From a checkpoint of a small transformer trained on Wikipedia: untied embeddings.
Each number is 128 + 32 x the weight over its row's rms, rounded and kept within 0 to 255. Layers, rows and columns count from 0. Numbers have three digits each. The size before them is the row's rms in percent of the matrix's.

# layer 7 MLP up, 256x128, rms 0.145, rows 153-160, columns 0-127
095:123206137116146187154172105164111146163062157131126104144130086130123081132113133060147123058124127166123146151123155141146091172110166162141114175203098120063120079109109146173086172099057142126120116147062107098159126158183093179177148149152097124118136163142118174112110124093150122121097158138147120132075061144127123163100147076140142079151110123192131142126118110074075136117158
101:091095184103118161105116086113182119113169138080133064137065153137099135122121130120114158093070137119089118152098137060126170161097160107140077199117131144121090099184110123132138110100105196156148107138097101169140113150153174116053101095100092095105132125144196172131081106133194155162138144123161100125130081089106148124173155136152075152147087172125125088083155181156120106171111
099:129079124081184150146169145108114100101136129174066114150147141118135123131132122106143123127155115103129115111134115129155106140107132106078128096137123115190068091122160080170157143190180090134124081096140162126128093132163134113198072128087125201125163127123140135070095175091079184153178146091116115099181181185139083138130159092096131124170155120142149126061170159069160206123144
098:103130190090120146098186253092164099119141139135074128116122152117126129094114096157091172154170085115101105161136123147121165123139145113150092167195186140172125124140122124053180148104146098115152041147105147124145107178110170132107053139115088102146153134098167155165118132119184115148163116113140161137113131147148142121159099146138117092132169175129121130138134124197165180178159
104:149128093143103143116133117140100139182194144115119155115158136098101069114086098142104133089143087119076142125171121174134122088172052152113114114116095149166239115216070077096105163094122118169124152144124103151161149083104124127085148118101103114106109154126119160089115146164099136122156116129113136165125168127067065123069173093089108129144131117123120115165115079146098066073080
101:145163116191138116078180167156152138111138132168152101195113128159114070084146133199105107120069116079122142148111123199095114110136125131159157124215117126096157135147139131101169161086127139123166169098122159140133120105158133113090091191094105109158133115167090071112120111147084156099094096156142150142157183133123055143056067136128186140137097107146155067122086134150140101133077
099:152077147164129130101148103161119106144163119100070156099154107116149220138189134075075103130139161139080169131109098156153069137121168125099150116106082117145109068117165134160104115144087127141154113112156077104092090097107142119131151144195118142166073153134094104168165103137087144105159127112126180162147181188175107152114094171173097046127169147100138133105162104063117173145145
100:131073149111154161130141178078127124149119111114126182145152114129080103106137116132153137128104015189089135141089136131129181130084127137131151116081120137151164164198131147149155130090086121131189067112125149189103079141100148151137104121112072117126195082144119136180154084078079119147152097099116078152141120113081123153151098230113104102093165091112125116110167145101145165108134
# layer 7 MLP down (transposed), 256x128, rms 0.142, rows 153-159, columns 0-127
098:085124129176192135176118091175153120173145118131137156098165197129130142130139141111137155126125144107107079120094187096072131128137139163121140148185121146141097144116116078119142095122108104110196125200132196097098058141138126159154133156180154142079084145092138149150093115116122092139025142107197127114100093067204118116110148083118129091126135173142153128086159108127085152153149
105:113134135132097186121160115143070081160156151155204102122123157192108142092160093117084130117149144151101103103127102153103186110144120037132145128136145126161077073116090152119132062137119133160135129144162083095144090127106142165139219125137107146110140116147217154182160059112126141146201154170120066105144144184088081154185119138130146156160143142120128099129125120135126088146132
102:119155098129150191056054124131108095105170109183164108090166086093152114157115130113120097126211135137159050115121094103072102166115152117126139113149126108105101118147039122103121075108132129112116080201182083076148093104088145144105107100110107164147144143123100121139091095059117118167123093132139178210069115090089143163141108124122100144131149162132150107115113142110126156140112
100:186056121086138113169172096109116097123163105130107120118111139168155191127150106183193170157160142182132119141102119137122117112174191104172111136135124165169080143144095151137146175115155136172110139086147042125145129128109149187137128131113123074108087080140055166101109122164140071118138151121146172108073120148175151088125133170141121196164156150183130132107142099130062166104148
106:135169119122127123149075138070135060115182128148121185094138125161095080141171097118061089101120097075110186152175174137136096124136117152221134132089091121138161124173114164118107114071084124114142102144137109136112170116097133117131191117146102181146137136134147121196099119157113212165099162091107146156129122153154132173105143065140119140127132098151136109149087119175092106037112
103:085118123114111161142055159143117121164055137114070128157166105158182109082082120123122146182091136109151197142151130168060164120077179105061127126133135167165062072115096127162191140125159136119137132118133125151171141101200142149097103125115131085151133129106161158109096163154105035136163152145152080155146118169131147135144125122142123166131156096131140145156189143155139155187165
092:094145125134140186133088085068139171131104106143114159137068073126218132154120162094099124138135127106171079145084136121136086111110110106113109139132137141121100164143108084112124079162131077116145100189083166178145155163075085126075127133162122068119125126066130166084089140101104110095145124085147099107138137102107145171086119130039094095127074115062096105079181104145102126118158
# layer 7 MLP gate, 256x128, rms 0.152, rows 154-160, columns 0-127
105:135086172136087116178156164119030142185157144101144131154169161160113158137096124142102182080149110125029098154209092105146174119195092109114147140151174134144096137172142132125147097082120110138126116161161107140123124171158145128103165153123087153116147122133147150104090112081169177172194148169123109091141168138085105132174134132122134154140120201145130131154145154135108075190113
101:069145129079124084082124084086163135106158113118134096153142123123124119128176155099111097061091180159128118105142181133160118159115130075099116106130082140063122105112165178144075167149078147184107154096158076118143122078063152191127157139120112146132119156147125147131089173124071146157165134117098113131165111122185074182082103081114173139135164161131117072162094133127107195077152
103:082146137132108137152125140080205120138085112123154127103151186109152129182158100177075143196131118091145111105141160099143114179099135121163112122158079115133048045126155088099123123161110132173153124098140124139188098139119178080114051108089118118114173111164139134127112114096072126127141106133157174106152097167211101114141098157145052127147158121172147143156138101178146139167166
098:098124168068133184111151151107148146099148215147124066104162127164128111105155118120093175119102154152123130142182138098158175154119080125146078145132071100160139074102131148120092096134110122098066175141167080161117162121144192177155108109150066133086148163161166147145135155164171131133107125144168144171082092095174161133142140122147162127067096124134085056117155067117092080138118
103:138076080140121122149132164108140201149122133153124194148098077086157136154114143153161067112154108141110125147071112076170112119162092148102182119152172157078153186152092142084082184088145108158124126136091189194106121152102069124081155154131117121148116177118137138114132087055150166103136108142088162168110093076141151064088155125112193148153122130116134115093151141099114073135137
102:171142099104108157171133100125111107135141134098170146112154190110077093142120117176133181120116156154145079127150135154099168138063072131137134135180131137099134174125129127095151096171145135159106136139128164195154141180160161109140125104089164120155229070101178081092148127139154079130131097115101086132103095073115116049116149109064157186126120104198182161102111135154098158133143
095:121090179112166161156128146090091149107140071121083151135140128153105124166062139072170132139143071140054101139106157139128162135078077101172116149102141106067080137181125148123152151112101081118157074159111161150149107046090130102071109126159179159094137140130121120150120124152135109126116135155104133098231153156107157136141137159129130138125212103112179178171167155156135164164134